From a checkpoint of a small transformer trained on Wikipedia: tied embeddings, normalized queries and keys.
Each number is 50 + 12 x the weight over its row's rms, rounded and kept within 0 to 99. Layers, rows and columns count from 0. The size before them is the row's rms in percent of the matrix's.

# layer 6 attention key, 256x256, rms 0.139, rows 109-217, columns 128-191
094:60 37 22 55 35 55 29 44 81 55 48 35 42 41 64 51 50 22 38 46 64 69 56 62 57 38 47 25 69 48 76 73 72 36 19 53 30 44 61 54 32 78 48 43 49 22 42 45 44 44 62 39 63 48 29 54 67 46 60 78 40 68 47 37
093:44 26 43 39 51 55 29 43 75 55 36 53 40 49 54 56 55 44 52 52 47 49 44 44 50 46 31 52 54 61 65 44 67 66 50 32 43 52 55 43 28 53 34 37 38 57 31 40 52 52 30 55 60 47 44 55 69 30 78 60 36 40 42 42
095:56 49 49 37 64 45 78 58 43 30 47 62 26 40 67 37 46 52 47 49 49 51 45 50 50 62 37 60 65 64 30 47 58 69 53 45 40 39 40 60 49 39 59 70 73 57 44 71 44 62 53 56 33 51 41 47 48 49 37 50 56 47 20 64
099:62 56 34 46 45 49 45 45 41 52 63 35 58 41 43 64 55 31 36 56 50 42 47 47 50 64 47 56 60 52 26 47 50 56 64 40 55 59 36 47 78 62 69 67 24 50 67 60 34 26 30 44 59 61 50 69 50 41 40 64 65 42 39 53
095:42 37 37 46 43 66 41 63 42 51 47 51 56 42 54 58 37 62 59 62 73 55 66 36 60 73 70 30 54 74 51 36 57 75 43 55 56 29 62 42 29 49 31 34 56 44 42 45 36 42 39 40 64 33 44 56 30 69 51 58 46 52 53 31
100:39 67 57 65 36 38 52 40 33 49 37 51 46 68 35 49 49 48 70 39 38 42 44 46 62 27 66 43 38 50 44 36 39 48 48 37 53 42 66 72 54 41 73 52 60 42 37 59 52 48 52 65 50 30 49 45 49 59 33 67 44 49 53 64
093:68 63 36 52 47 55 54 48 39 64 56 59 55 60 54 58 45 74 90 43 20 45 38 62 45 50 35 58 41 44 50 52 67 65 51 64 59 50 62 48 55 48 41 49 60 47 55 62 44 42 36 45 83 40 39 65 32 40 57 45 56 56 61 43
103:52 57 46 57 56 70 55 50 50 60 55 55 51 49 65 52 24 58 20 52 45 29 53 43 52 75 40 49 47 55 63 68 37 60 33 45 49 60 56 61 45 34 53 64 65 49 65 48 59 49 44 43 56 45 45 58 61 65 35 42 70 56 54 65
097:41 42 60 44 49 61 66 25 55 50 45 50 44 47 59 51 56 61 41 47 55 47 63 60 40 56 62 41 49 36 47 56 16 42 42 25 55 50 53 46 54 42 39 39 52 53 55 49 67 70 51 69 33 37 51 36 58 45 51 52 43 46 56 46
083:65 48 35 63 40 48 29 52 40 28 61 50 42 50 69 36 46 58 79 52 58 40 50 47 59 35 52 48 36 30 51 41 52 76 47 37 40 44 53 49 68 44 59 36 36 49 55 34 59 61 60 81 63 59 44 30 57 56 42 40 48 25 36 59
094:28 61 62 57 39 49 28 47 43 39 60 50 49 66 59 43 61 45 65 37 74 59 59 67 50 51 57 51 45 62 49 34 37 76 39 54 48 49 33 40 66 67 39 64 20 46 48 58 31 39 49 51 48 23 62 45 55 39 64 54 43 35 55 38
092:57 32 55 38 45 32 49 21 46 51 69 42 40 44 29 54 54 41 60 49 69 51 67 39 44 44 39 65 40 39 35 54 40 42 53 76 56 64 62 25 49 56 46 46 16 38 53 40 54 50 41 55 36 51 60 48 60 45 66 53 70 55 84 43
099:51 54 33 35 65 47 39 48 57 45 43 50 48 79 60 42 26 33 62 52 50 41 78 61 70 43 49 61 68 64 52 53 65 61 32 60 44 57 31 59 32 52 50 63 42 42 54 48 33 67 35 33 41 54 50 42 50 75 57 42 40 61 58 42
090:34 52 57 48 45 63 57 61 44 48 45 46 59 50 42 51 77 37 49 65 51 45 49 64 51 53 55 56 28 43 71 58 50 48 46 59 40 61 35 56 40 37 36 52 69 45 49 57 48 39 63 47 47 33 56 42 59 79 69 42 61 66 42 60
086:53 50 45 56 27 42 46 53 53 44 40 47 42 60 50 46 64 61 47 72 48 43 51 57 63 43 50 52 49 52 55 28 56 58 53 49 32 32 51 38 56 50 50 40 69 64 45 37 48 55 59 63 41 53 56 36 43 53 46 58 54 44 36 60
102:49 59 45 54 34 47 44 65 59 42 62 38 65 46 55 42 38 45 50 67 55 49 43 60 59 62 49 33 49 67 47 31 55 44 58 59 51 43 34 68 56 53 57 43 62 29 66 57 44 56 60 68 62 76 46 58 68 57 54 58 46 42 27 55
089:47 49 48 68 66 37 38 22 70 47 38 56 41 43 41 57 56 41 56 58 50 52 30 41 46 55 52 52 35 65 38 54 60 43 44 82 45 34 42 47 17 54 49 73 53 69 57 41 47 59 65 42 50 62 64 58 36 51 63 32 63 46 62 27
090:65 37 33 40 36 55 57 46 52 47 59 62 60 30 56 63 28 45 54 56 65 47 32 55 38 50 30 48 57 60 40 48 56 36 47 61 35 49 56 40 37 39 73 68 36 54 48 75 31 47 45 65 77 58 39 60 39 48 59 56 32 46 58 36
098:37 40 34 40 48 55 45 44 62 46 33 58 11 44 64 38 36 45 41 49 57 37 38 42 62 45 52 70 55 55 66 53 46 56 50 58 55 45 37 52 43 56 41 52 25 70 56 76 38 48 63 36 35 65 59 51 62 60 60 62 61 52 37 50
048:56 29 45 32 50 25 46 66 58 52 34 51 31 55 50 47 22 57 51 59 35 51 44 62 70 62 44 50 26 50 38 39 59 42 54 50 46 44 58 49 76 66 50 54 47 78 52 59 64 52 49 38 31 59 65 70 56 34 53 66 38 45 41 39
042:71 55 54 38 56 47 30 56 42 58 68 63 41 64 50 34 44 55 39 46 63 68 46 67 53 61 34 60 69 48 53 35 43 45 79 59 37 46 40 46 70 60 70 62 52 51 50 49 55 83 49 60 45 53 56 57 43 68 51 33 42 65 58 57
048:36 48 62 22 35 43 21 50 49 44 59 54 46 65 51 38 34 55 48 60 58 60 59 51 54 67 51 45 33 63 51 50 70 57 40 56 28 45 61 65 62 49 54 37 48 72 49 47 60 39 72 33 35 52 50 57 68 58 40 31 61 42 48 64
046:47 37 49 35 45 52 69 34 47 46 50 40 41 43 54 46 38 49 67 55 48 37 58 49 32 24 38 58 51 55 50 34 63 37 30 47 49 35 55 34 60 57 43 58 56 55 30 63 73 54 62 63 54 26 34 52 41 43 52 36 55 74 55 50
042:54 38 47 35 41 41 45 40 17 57 51 53 62 43 45 36 64 45 62 66 47 69 40 33 49 38 31 57 61 43 39 48 35 47 62 46 55 62 52 36 56 51 76 55 73 52 45 35 50 61 45 79 47 52 54 46 57 48 41 56 39 52 58 44
048:49 57 66 75 53 62 49 56 61 48 62 43 40 37 50 44 65 68 75 51 47 44 39 51 50 53 49 65 61 43 70 42 56 47 57 54 48 38 52 50 33 55 67 36 55 50 47 57 36 52 32 64 54 40 31 50 37 56 29 50 67 58 52 54
044:42 43 63 37 39 10 57 54 58 53 26 60 54 65 68 57 56 62 35 50 63 48 50 43 47 46 44 69 43 36 58 41 36 59 53 49 55 59 36 54 27 49 64 47 56 47 43 64 50 58 45 37 54 66 91 32 39 26 53 72 61 43 55 58
045:29 64 46 56 58 56 69 53 41 60 61 48 61 59 51 66 47 37 91 45 55 55 47 64 48 44 61 44 64 40 37 54 48 40 51 38 68 46 66 57 39 44 54 66 50 46 56 50 50 69 49 62 44 47 51 26 41 55 41 60 41 52 53 51
046:55 54 64 48 64 39 47 49 58 37 51 42 51 38 38 38 51 52 43 50 49 56 54 39 60 53 43 40 35 50 29 57 61 54 43 46 38 46 45 39 45 59 51 65 51 34 60 43 53 42 42 27 42 48 32 77 62 65 75 20 48 47 48 62
043:41 47 60 33 37 55 60 63 37 36 48 72 50 44 46 54 51 40 29 56 54 50 67 45 54 54 12 40 26 53 55 63 35 51 56 50 60 42 37 66 69 52 52 21 53 46 30 53 44 62 82 39 56 55 79 38 44 29 59 62 47 40 49 53
050:41 57 54 65 42 65 66 59 43 53 42 60 50 57 47 48 61 45 61 60 51 47 32 42 49 39 53 40 41 55 53 62 33 24 43 42 56 58 46 63 58 37 33 44 44 63 47 71 43 56 54 75 52 34 38 28 38 27 49 69 56 55 60 23
046:35 61 40 44 43 79 44 26 48 47 66 48 57 45 38 44 56 48 56 38 40 32 63 59 41 44 68 42 52 58 34 46 64 48 44 55 36 52 43 58 42 50 60 45 42 38 66 51 66 44 45 55 51 59 37 78 50 73 60 44 44 50 52 64
037:53 63 41 43 44 35 23 59 59 35 61 50 49 47 42 53 56 57 40 45 40 51 57 46 42 69 49 18 45 54 39 44 52 65 38 46 80 68 58 65 77 45 24 25 53 59 70 45 69 53 51 60 47 46 51 56 52 49 47 52 73 27 35 57
049:50 41 27 59 39 41 74 45 74 50 36 58 44 52 45 61 30 47 51 33 53 48 69 32 29 43 65 46 40 66 43 59 48 53 48 51 34 32 56 66 60 65 65 29 48 64 60 38 40 46 78 28 48 68 60 46 50 44 54 50 50 36 50 39
040:56 44 46 54 42 45 47 52 42 47 46 36 34 47 37 38 61 84 67 49 50 36 46 42 40 60 41 39 34 58 54 43 48 59 55 71 43 40 60 58 45 35 70 47 62 50 77 63 54 57 52 35 69 63 71 37 49 34 42 57 49 22 40 45
053:51 44 32 54 45 30 62 63 44 63 35 61 54 37 41 66 23 59 61 50 59 45 52 71 46 52 59 43 38 40 58 42 48 41 41 42 57 34 41 56 33 42 47 37 51 57 39 74 39 42 51 29 68 64 63 32 53 43 47 69 54 53 47 58
048:32 46 57 21 51 53 42 48 44 34 36 36 51 61 55 43 53 58 44 45 61 39 49 53 64 69 48 56 66 60 50 34 53 51 56 42 43 80 52 43 64 71 60 46 35 30 48 45 37 50 48 48 51 48 43 68 51 62 56 31 52 40 54 64
047:48 56 74 46 49 63 46 54 59 60 68 44 52 49 46 63 39 57 12 54 46 56 73 59 62 52 28 49 45 47 60 56 42 52 62 47 69 65 50 58 49 57 51 32 49 55 31 27 52 53 43 56 44 57 46 41 36 36 48 44 54 53 57 42
043:50 62 55 61 76 57 46 37 25 51 63 39 47 40 56 28 49 59 50 38 65 57 37 48 51 80 38 70 55 42 46 37 41 62 42 47 68 41 58 35 54 54 34 62 58 46 51 61 48 62 52 53 54 55 40 72 38 69 67 29 38 69 51 50
040:53 45 36 53 65 71 48 57 65 50 69 66 52 62 31 55 42 41 30 59 27 49 54 56 44 46 47 52 34 57 60 41 26 53 56 48 37 46 58 37 42 63 51 47 71 69 43 54 37 63 52 37 53 61 52 45 57 52 57 36 51 54 33 62
048:60 68 64 42 59 57 70 56 43 56 49 47 34 46 46 34 59 43 46 51 43 42 45 63 42 59 52 42 48 43 36 48 58 58 46 54 67 53 59 62 73 55 29 57 50 69 67 54 55 50 50 86 43 53 50 41 22 33 56 66 65 56 63 25
048:53 46 52 52 85 69 32 50 56 53 49 54 36 57 44 33 58 22 43 41 49 63 50 63 68 79 57 51 41 47 47 48 57 34 34 37 40 61 53 41 50 43 57 57 56 44 49 49 65 55 50 35 48 57 55 45 45 65 64 46 48 71 51 57
050:35 48 64 50 40 27 31 48 38 36 43 41 46 33 53 52 55 68 48 63 69 58 51 29 46 63 49 60 57 56 58 58 67 72 43 49 47 50 52 49 47 60 71 43 47 60 40 33 57 37 27 72 49 58 49 64 39 19 37 71 67 37 51 49
053:40 45 43 40 41 49 57 57 48 41 55 48 67 62 44 66 42 59 51 50 45 48 58 65 56 65 59 43 40 44 48 52 31 44 59 66 68 51 40 48 32 64 35 41 63 62 44 51 41 70 57 50 39 58 48 28 40 63 57 47 22 59 53 28
046:40 51 72 34 61 50 39 57 38 48 33 48 51 42 46 48 45 37 46 43 64 66 32 48 64 59 49 34 40 51 51 62 45 55 55 49 60 30 68 43 82 59 37 63 42 59 39 45 53 47 57 69 53 57 64 57 37 26 26 76 57 50 59 44
049:76 61 54 63 81 59 58 72 45 65 66 59 53 55 31 46 41 43 61 28 26 63 39 70 50 50 47 36 59 66 62 51 48 42 39 50 58 25 64 56 55 48 36 60 54 64 54 42 60 47 42 43 42 53 59 40 56 61 61 65 47 62 24 39
041:54 58 49 37 54 56 43 56 49 45 45 63 65 36 63 52 69 51 60 48 35 46 27 50 60 65 46 61 39 51 37 56 68 77 52 46 66 55 59 45 77 42 53 55 26 40 59 49 55 64 41 62 59 52 66 59 49 50 33 49 74 27 66 60
049:65 44 59 51 79 49 47 52 48 46 48 46 62 47 55 61 58 70 66 54 54 57 53 58 82 71 59 52 45 44 45 36 67 77 58 47 60 56 31 66 55 38 47 72 39 52 41 43 72 59 55 42 30 63 63 42 46 47 51 46 42 47 40 51
053:61 52 50 42 53 62 47 49 48 77 39 29 31 65 40 35 58 48 32 43 54 42 60 68 53 38 56 52 50 43 41 62 22 31 49 49 39 57 63 37 41 42 39 43 72 49 53 55 35 52 44 57 35 54 42 49 51 87 69 31 36 64 45 42
045:62 36 49 59 68 78 60 41 52 63 35 45 41 49 61 39 38 48 45 45 63 37 55 56 25 58 30 57 51 34 71 44 61 30 41 50 36 50 63 57 43 42 49 43 50 44 51 49 45 35 60 29 65 46 42 55 54 62 75 44 56 57 60 53
052:67 52 54 58 36 54 52 77 50 63 57 59 46 44 50 58 50 30 42 60 48 46 37 43 60 37 54 54 29 35 53 48 57 66 61 61 52 52 57 72 33 42 57 56 60 65 52 51 42 36 47 55 48 53 55 42 50 49 53 48 77 49 55 48
052:54 35 56 35 44 42 45 59 46 25 34 48 53 49 46 54 54 75 36 40 64 55 56 43 44 57 50 41 64 47 44 36 48 64 44 43 59 48 54 26 53 64 35 43 42 40 54 50 59 50 35 29 38 42 53 65 45 63 58 56 58 40 61 63
054:58 52 47 54 62 62 40 56 58 70 45 59 48 60 45 26 57 41 48 32 32 43 47 60 72 46 48 49 65 60 49 56 48 39 46 53 39 70 52 52 47 52 38 40 63 52 43 57 40 44 40 32 29 55 58 57 61 69 60 38 48 78 40 43
048:46 37 21 55 60 47 50 39 53 51 42 40 37 50 54 46 43 65 66 50 40 39 60 40 50 55 39 42 56 54 29 49 63 43 50 48 49 43 58 66 37 49 46 64 53 30 63 56 36 44 50 27 52 65 35 55 61 55 37 51 61 43 72 60
048:49 38 56 61 48 52 48 60 49 29 38 51 56 50 58 47 57 61 69 46 46 65 40 59 53 46 48 46 52 43 63 31 51 46 38 46 60 38 71 68 33 38 48 48 57 41 47 44 58 46 61 60 62 46 56 34 49 54 70 50 66 61 53 33
051:64 39 39 67 66 51 44 45 56 30 52 42 59 41 40 50 60 62 70 52 36 47 40 45 51 64 80 39 44 67 32 33 49 56 64 44 49 41 40 49 70 53 53 67 34 50 56 38 80 67 52 54 53 33 51 74 38 57 33 74 39 44 69 53
057:71 51 48 49 53 54 37 42 39 52 52 35 37 42 44 31 52 41 37 30 55 45 53 48 49 64 46 59 58 35 36 62 45 46 38 34 59 76 68 37 62 56 42 52 56 48 61 56 41 57 47 66 51 34 51 71 46 39 52 30 54 66 73 65
046:41 54 64 72 75 81 51 63 52 46 48 76 39 45 33 57 59 46 64 46 35 49 24 40 63 42 71 49 50 49 38 55 72 61 24 52 56 28 61 55 39 45 49 56 48 54 51 50 55 46 56 66 66 38 60 37 52 66 38 49 71 49 64 61
055:53 58 79 70 68 56 42 67 60 73 62 62 49 50 36 43 63 47 72 44 34 51 30 64 37 56 68 26 45 48 55 40 72 64 49 61 38 51 62 51 48 39 44 71 49 65 27 48 43 41 50 59 42 60 51 40 55 68 47 27 34 60 33 36
053:49 42 46 58 54 55 59 67 29 44 62 72 58 61 48 57 57 65 56 37 33 48 60 71 67 63 59 34 36 49 60 42 67 63 42 36 53 56 43 56 57 46 53 76 38 77 55 42 74 56 45 30 46 51 38 74 40 66 52 49 45 74 39 45
051:58 53 51 87 45 64 45 80 43 63 54 64 64 39 45 75 53 63 53 44 62 55 35 45 74 55 45 43 43 48 62 43 50 71 39 50 43 44 57 58 39 30 72 61 52 47 47 55 47 47 51 74 65 35 56 47 51 51 39 66 68 40 44 58
056:52 46 70 56 47 38 33 53 45 38 39 56 68 47 47 38 61 62 51 58 68 63 50 36 44 56 63 56 50 69 68 34 56 64 72 62 54 46 43 49 52 60 87 81 35 56 43 38 59 35 48 40 51 50 76 79 53 59 45 79 39 64 35 31
056:68 38 38 36 47 46 79 42 49 41 37 48 53 44 44 57 51 33 54 56 51 45 64 50 45 47 44 72 41 55 40 77 41 47 51 38 47 58 42 41 50 60 37 44 59 29 61 57 45 37 57 43 51 46 37 55 35 40 36 48 62 61 56 64
051:66 42 32 56 39 35 40 40 49 54 63 58 32 45 58 54 40 50 62 54 45 56 71 55 42 51 64 63 49 31 49 40 41 57 60 38 60 61 53 47 16 40 63 48 39 38 34 38 59 52 73 35 52 51 50 48 52 51 43 47 58 53 36 70
053:76 35 44 38 69 58 68 45 45 62 31 33 36 67 54 43 48 52 37 60 38 12 41 53 56 66 23 66 28 57 52 52 32 28 41 45 51 48 48 54 48 56 51 48 53 67 31 29 47 36 56 33 50 64 53 59 54 44 47 43 40 70 48 55
065:48 43 49 61 56 41 59 36 66 26 39 43 52 42 54 64 56 55 35 58 39 53 47 30 54 54 58 57 28 76 39 45 50 52 45 49 45 36 51 42 35 45 62 48 35 48 39 30 70 66 60 57 67 49 38 35 45 39 57 57 39 27 62 45
061:52 63 50 39 54 53 50 36 71 33 54 36 60 47 58 43 31 38 59 56 24 28 62 46 44 40 58 54 46 61 17 61 71 33 51 47 61 65 46 61 51 61 19 54 59 43 44 62 48 63 48 53 49 45 43 27 43 47 53 45 42 55 64 69
053:47 75 44 61 43 65 67 56 40 50 62 69 45 60 38 63 44 49 84 54 56 62 43 68 49 47 30 42 47 37 45 76 71 66 33 46 45 46 55 42 62 22 42 54 51 40 59 39 57 58 58 64 39 53 16 31 46 61 57 42 76 54 45 47
054:50 47 38 35 32 53 51 52 51 51 65 66 46 48 41 53 49 68 66 30 63 71 68 47 26 38 46 36 43 40 52 44 65 51 52 45 64 56 71 50 56 52 44 44 35 76 54 37 59 46 56 65 35 69 52 72 50 34 56 48 74 60 43 35
068:47 55 35 42 35 35 50 48 49 63 24 27 40 46 65 36 52 55 42 49 56 50 63 45 45 47 45 61 59 50 50 56 47 17 64 58 35 43 78 63 71 44 40 37 72 29 41 38 22 32 54 54 65 62 55 42 51 29 63 27 57 38 57 41
064:51 55 46 58 23 37 70 57 53 28 27 51 47 50 64 58 45 49 40 58 48 61 46 44 70 49 39 60 50 51 27 56 37 47 48 53 44 47 35 56 52 72 45 41 42 55 38 44 43 52 45 57 44 42 39 30 59 29 57 55 32 58 56 42
064:45 35 52 69 59 53 53 39 43 43 63 42 43 54 36 46 35 46 38 59 43 55 42 34 42 61 54 50 49 54 46 38 28 67 34 59 42 34 57 45 25 52 70 56 34 70 41 58 45 42 67 32 46 64 56 41 47 53 54 42 34 45 47 44
057:22 69 40 64 47 35 63 62 58 43 56 47 63 54 42 45 55 34 52 41 28 43 52 45 40 45 56 53 28 52 57 42 42 43 42 37 76 62 33 34 44 57 63 34 69 54 48 33 66 72 55 34 76 40 45 78 58 61 44 31 40 40 55 34
072:59 58 40 60 53 49 53 54 64 70 56 36 56 48 35 45 42 40 52 33 38 86 48 50 46 29 57 45 51 51 60 41 57 55 53 51 53 61 56 54 45 47 56 56 77 58 48 46 51 48 30 76 31 43 44 68 75 66 55 72 26 56 26 55
076:53 52 67 68 65 52 29 41 57 39 65 58 56 54 33 37 51 73 37 34 40 65 39 44 66 54 61 45 43 48 66 45 45 57 44 33 51 55 40 66 55 59 35 91 32 53 40 37 48 44 32 52 53 51 43 53 42 53 37 40 51 50 40 50
077:47 44 40 61 62 62 58 56 35 52 30 59 59 59 30 61 48 51 74 45 33 47 29 45 40 37 68 65 52 49 49 67 58 53 47 38 68 70 48 72 61 60 28 54 49 64 51 54 35 50 51 56 62 50 23 25 45 45 47 58 47 20 60 41
074:45 39 53 30 29 41 43 53 45 51 62 74 29 33 59 55 63 28 52 41 66 60 65 37 36 28 50 52 45 49 45 43 70 46 86 60 50 52 50 51 28 68 60 41 34 64 60 49 62 55 61 48 52 54 53 53 62 45 26 55 58 42 33 60
088:29 61 66 60 40 41 34 48 66 69 49 54 54 74 52 30 66 44 76 56 60 29 47 43 56 42 54 46 71 38 66 54 68 41 66 51 54 36 46 59 17 46 72 39 35 32 34 53 32 66 48 79 49 44 60 19 59 42 67 36 65 54 59 62
095:29 33 52 55 50 44 38 51 58 61 37 24 45 65 61 45 79 56 44 50 69 29 21 56 41 69 44 52 50 29 55 56 48 67 53 61 62 56 44 49 47 41 55 49 46 51 64 66 35 36 52 42 58 72 43 50 56 50 77 65 30 74 49 61
090:62 45 31 58 51 48 45 52 53 37 41 52 38 54 36 65 39 21 55 68 37 55 46 46 36 38 78 60 45 60 61 60 73 41 44 69 58 60 61 83 46 57 69 50 39 40 43 66 52 59 43 45 61 46 53 59 66 67 53 61 41 38 53 68
096:45 43 53 46 39 38 49 40 39 76 41 49 31 56 50 47 58 49 33 55 43 30 45 72 51 68 36 41 45 62 60 38 52 63 40 60 53 53 53 76 55 47 48 44 45 50 52 52 59 56 45 65 57 51 29 48 48 50 46 44 45 66 55 58
108:50 48 54 52 56 35 59 69 42 69 57 63 41 60 92 53 46 46 78 53 38 49 73 65 66 27 52 30 57 50 19 34 47 31 44 35 63 40 54 47 51 36 32 43 62 66 72 22 46 48 60 65 52 52 62 46 46 59 32 49 56 54 51 42
108:61 49 52 48 38 41 44 47 51 55 47 65 37 49 69 48 55 40 50 54 35 40 77 53 58 42 51 40 36 52 37 49 48 40 41 50 55 53 52 35 50 66 68 24 41 71 58 58 54 62 67 69 47 39 40 41 34 72 58 35 78 46 59 61
112:49 52 57 46 30 63 51 64 17 39 40 57 59 35 41 63 19 23 56 48 33 62 39 77 34 43 54 56 77 56 60 57 60 43 63 43 36 67 61 71 46 58 25 38 55 45 69 61 36 36 42 27 62 35 44 36 54 55 14 66 48 53 44 57
144:42 64 50 55 37 59 56 53 32 70 49 45 35 43 45 32 51 60 50 55 58 59 35 49 44 32 46 58 34 60 49 46 60 53 42 45 53 68 60 69 60 37 44 81 46 63 45 64 46 62 29 43 47 34 50 37 36 60 61 51 39 54 52 36
133:64 49 63 44 51 54 56 57 45 51 40 39 44 44 48 56 86 56 60 55 43 61 73 47 44 62 40 43 40 68 30 34 56 61 38 34 39 57 59 50 44 52 51 33 49 57 55 42 26 44 36 58 45 56 62 52 34 37 32 54 42 51 65 56
142:55 50 58 48 61 43 50 72 55 54 56 29 51 47 59 52 48 47 49 62 61 47 85 57 28 34 43 46 58 44 44 64 51 28 51 55 44 16 39 43 56 82 41 49 71 62 56 51 56 40 33 45 46 30 49 85 39 33 57 58 53 56 58 55
130:47 66 32 48 34 42 47 60 48 41 48 44 49 32 73 60 53 50 38 68 52 58 44 44 58 47 57 55 38 53 42 28 35 51 26 69 31 63 50 48 66 57 64 64 54 40 51 51 65 55 60 53 40 45 33 47 35 32 30 53 58 50 68 51
147:45 61 39 44 36 60 72 49 46 46 21 45 71 49 60 60 43 44 66 51 30 63 14 56 49 49 64 62 61 45 45 54 53 60 30 58 42 47 35 64 74 47 41 34 33 54 62 61 62 46 59 67 34 34 42 51 57 53 53 49 60 57 72 67
145:37 88 51 48 41 52 41 28 32 47 32 59 53 60 38 54 40 44 54 57 42 56 46 65 49 54 34 27 45 59 59 64 30 49 54 61 34 52 64 66 26 36 55 61 53 50 58 61 40 56 64 42 57 42 28 60 29 49 37 39 33 64 49 61
140:45 50 50 62 36 56 52 34 32 58 43 74 48 58 42 38 54 47 55 68 35 49 39 29 77 67 51 48 44 35 65 53 45 55 42 10 63 55 39 49 47 63 53 55 29 45 48 62 67 48 59 53 59 62 65 49 57 38 54 46 77 68 41 54
141:35 60 52 47 46 42 43 38 45 61 66 34 50 48 40 68 56 56 72 35 42 62 39 34 45 22 27 54 46 53 38 51 49 42 52 54 49 46 49 49 44 64 53 40 55 40 44 68 48 63 21 48 35 54 50 42 64 70 48 48 33 50 53 74
134:53 37 50 41 52 52 57 08 56 59 34 52 66 63 59 46 62 46 34 20 43 44 64 29 38 56 35 71 62 54 65 46 49 61 47 55 32 60 35 51 51 52 50 45 54 75 68 48 44 56 53 80 45 37 52 51 45 52 53 51 63 58 32 59
146:46 54 64 46 68 46 50 62 38 33 65 36 58 60 54 33 45 29 76 45 45 57 31 54 49 68 67 42 46 51 37 39 55 60 41 45 40 51 45 37 68 40 25 52 54 64 54 78 47 34 58 36 53 35 56 51 52 66 59 54 66 35 36 48
146:44 47 60 31 50 57 47 52 44 35 70 42 45 58 62 63 53 54 52 57 38 60 36 53 57 58 56 36 41 40 48 48 39 37 52 72 47 27 28 28 28 30 58 45 53 39 45 49 56 64 78 63 62 58 48 22 67 53 48 28 44 58 54 42
142:47 58 61 36 57 52 38 41 50 41 39 40 44 54 67 62 66 60 55 30 64 74 45 34 36 44 63 53 35 39 71 56 54 47 49 43 42 56 53 61 47 25 43 56 37 43 49 59 62 41 65 46 70 74 54 53 61 64 39 70 64 80 63 67
148:31 45 23 31 23 50 39 71 54 45 54 78 46 37 52 40 63 38 49 37 49 49 33 33 72 45 43 49 50 48 80 49 47 51 56 65 51 64 55 95 69 51 36 58 58 47 48 58 55 46 54 40 62 73 53 46 59 55 54 60 27 49 46 43
143:59 56 42 74 49 55 44 46 55 38 48 54 51 52 52 41 74 56 47 74 62 53 76 72 35 51 21 42 69 63 40 33 56 42 62 38 36 44 39 37 35 35 35 47 55 47 43 40 31 48 37 31 58 45 58 42 51 63 42 76 51 53 45 51
143:52 59 48 48 70 67 28 39 55 51 36 58 66 51 56 60 41 62 37 58 60 47 41 61 70 22 36 49 62 31 62 72 39 61 42 53 50 65 45 43 40 58 46 41 47 54 51 53 41 49 76 51 37 65 59 62 31 52 29 51 74 33 66 47
150:51 54 44 52 48 53 45 46 36 30 39 64 46 41 34 53 61 60 34 45 42 51 61 60 54 51 59 64 30 46 60 45 63 59 66 47 47 47 55 61 34 45 40 52 46 71 49 48 43 57 70 61 60 54 32 52 33 49 54 48 52 55 44 44
159:39 53 53 41 61 55 38 56 54 55 53 49 25 63 37 47 52 46 46 30 54 55 59 55 66 59 47 51 72 65 47 84 46 56 68 43 48 43 78 51 45 51 37 30 64 62 65 49 59 49 32 55 37 81 52 66 39 56 62 69 46 71 26 56
147:46 66 56 53 31 56 50 58 52 61 31 24 53 67 47 36 47 33 63 55 39 50 54 51 38 52 67 42 60 47 60 53 42 60 21 66 43 53 46 55 49 61 54 35 51 61 44 65 10 53 35 34 56 33 59 33 64 35 49 44 44 36 28 39
149:49 70 52 46 39 57 69 32 50 34 28 39 31 65 43 55 49 32 36 50 68 57 48 46 51 36 57 50 50 58 61 32 55 57 65 42 62 48 59 27 64 32 66 50 51 55 48 45 71 48 65 35 50 59 39 54 52 45 33 69 69 65 51 52
147:37 88 42 41 39 39 30 70 77 56 54 15 68 59 47 45 66 65 56 49 47 70 70 51 51 59 49 36 62 54 69 35 58 49 35 57 35 48 57 56 54 49 73 54 63 66 39 51 50 55 48 39 54 57 18 40 35 52 60 35 43 40 55 24
146:46 53 60 56 47 45 58 72 44 43 51 55 50 32 38 38 49 41 31 44 66 71 30 65 53 44 71 54 60 53 34 59 62 61 77 58 35 38 51 51 52 32 40 48 58 27 55 56 61 69 54 40 66 42 57 51 56 33 54 32 54 58 56 38
141:44 62 47 40 58 31 32 16 46 61 54 54 48 57 50 43 57 55 75 30 47 61 46 41 44 62 48 49 27 49 66 29 51 51 47 57 33 65 70 57 71 54 57 53 42 55 55 47 60 28 39 52 43 41 37 50 42 57 43 51 56 62 46 75
154:57 36 30 40 28 71 46 35 36 58 44 27 39 46 50 21 62 50 39 41 48 44 38 63 48 63 41 48 53 51 45 59 47 38 61 63 49 44 48 52 61 54 44 45 32 70 68 43 49 75 51 43 50 35 51 47 48 81 51 41 45 26 45 46
150:31 30 24 73 61 45 49 43 52 48 33 51 64 67 40 56 42 31 41 47 58 55 53 45 42 54 46 28 48 70 77 58 39 29 41 14 56 68 53 44 48 43 32 64 47 41 59 52 41 53 57 55 70 34 75 50 42 62 30 65 41 44 51 58
143:51 51 42 45 49 45 75 68 41 51 60 48 40 54 69 64 13 53 62 81 37 55 43 55 71 41 53 42 63 64 50 42 45 45 57 15 60 38 43 57 67 66 49 72 40 74 55 41 72 42 60 62 58 51 48 53 67 66 59 49 63 51 31 43
160:45 48 50 67 40 59 51 46 31 45 52 68 46 48 58 43 33 47 45 74 53 52 61 51 42 42 52 59 76 44 31 45 59 50 74 40 46 44 64 69 48 39 51 51 43 46 52 48 48 65 35 63 50 37 52 53 52 45 54 58 53 47 58 39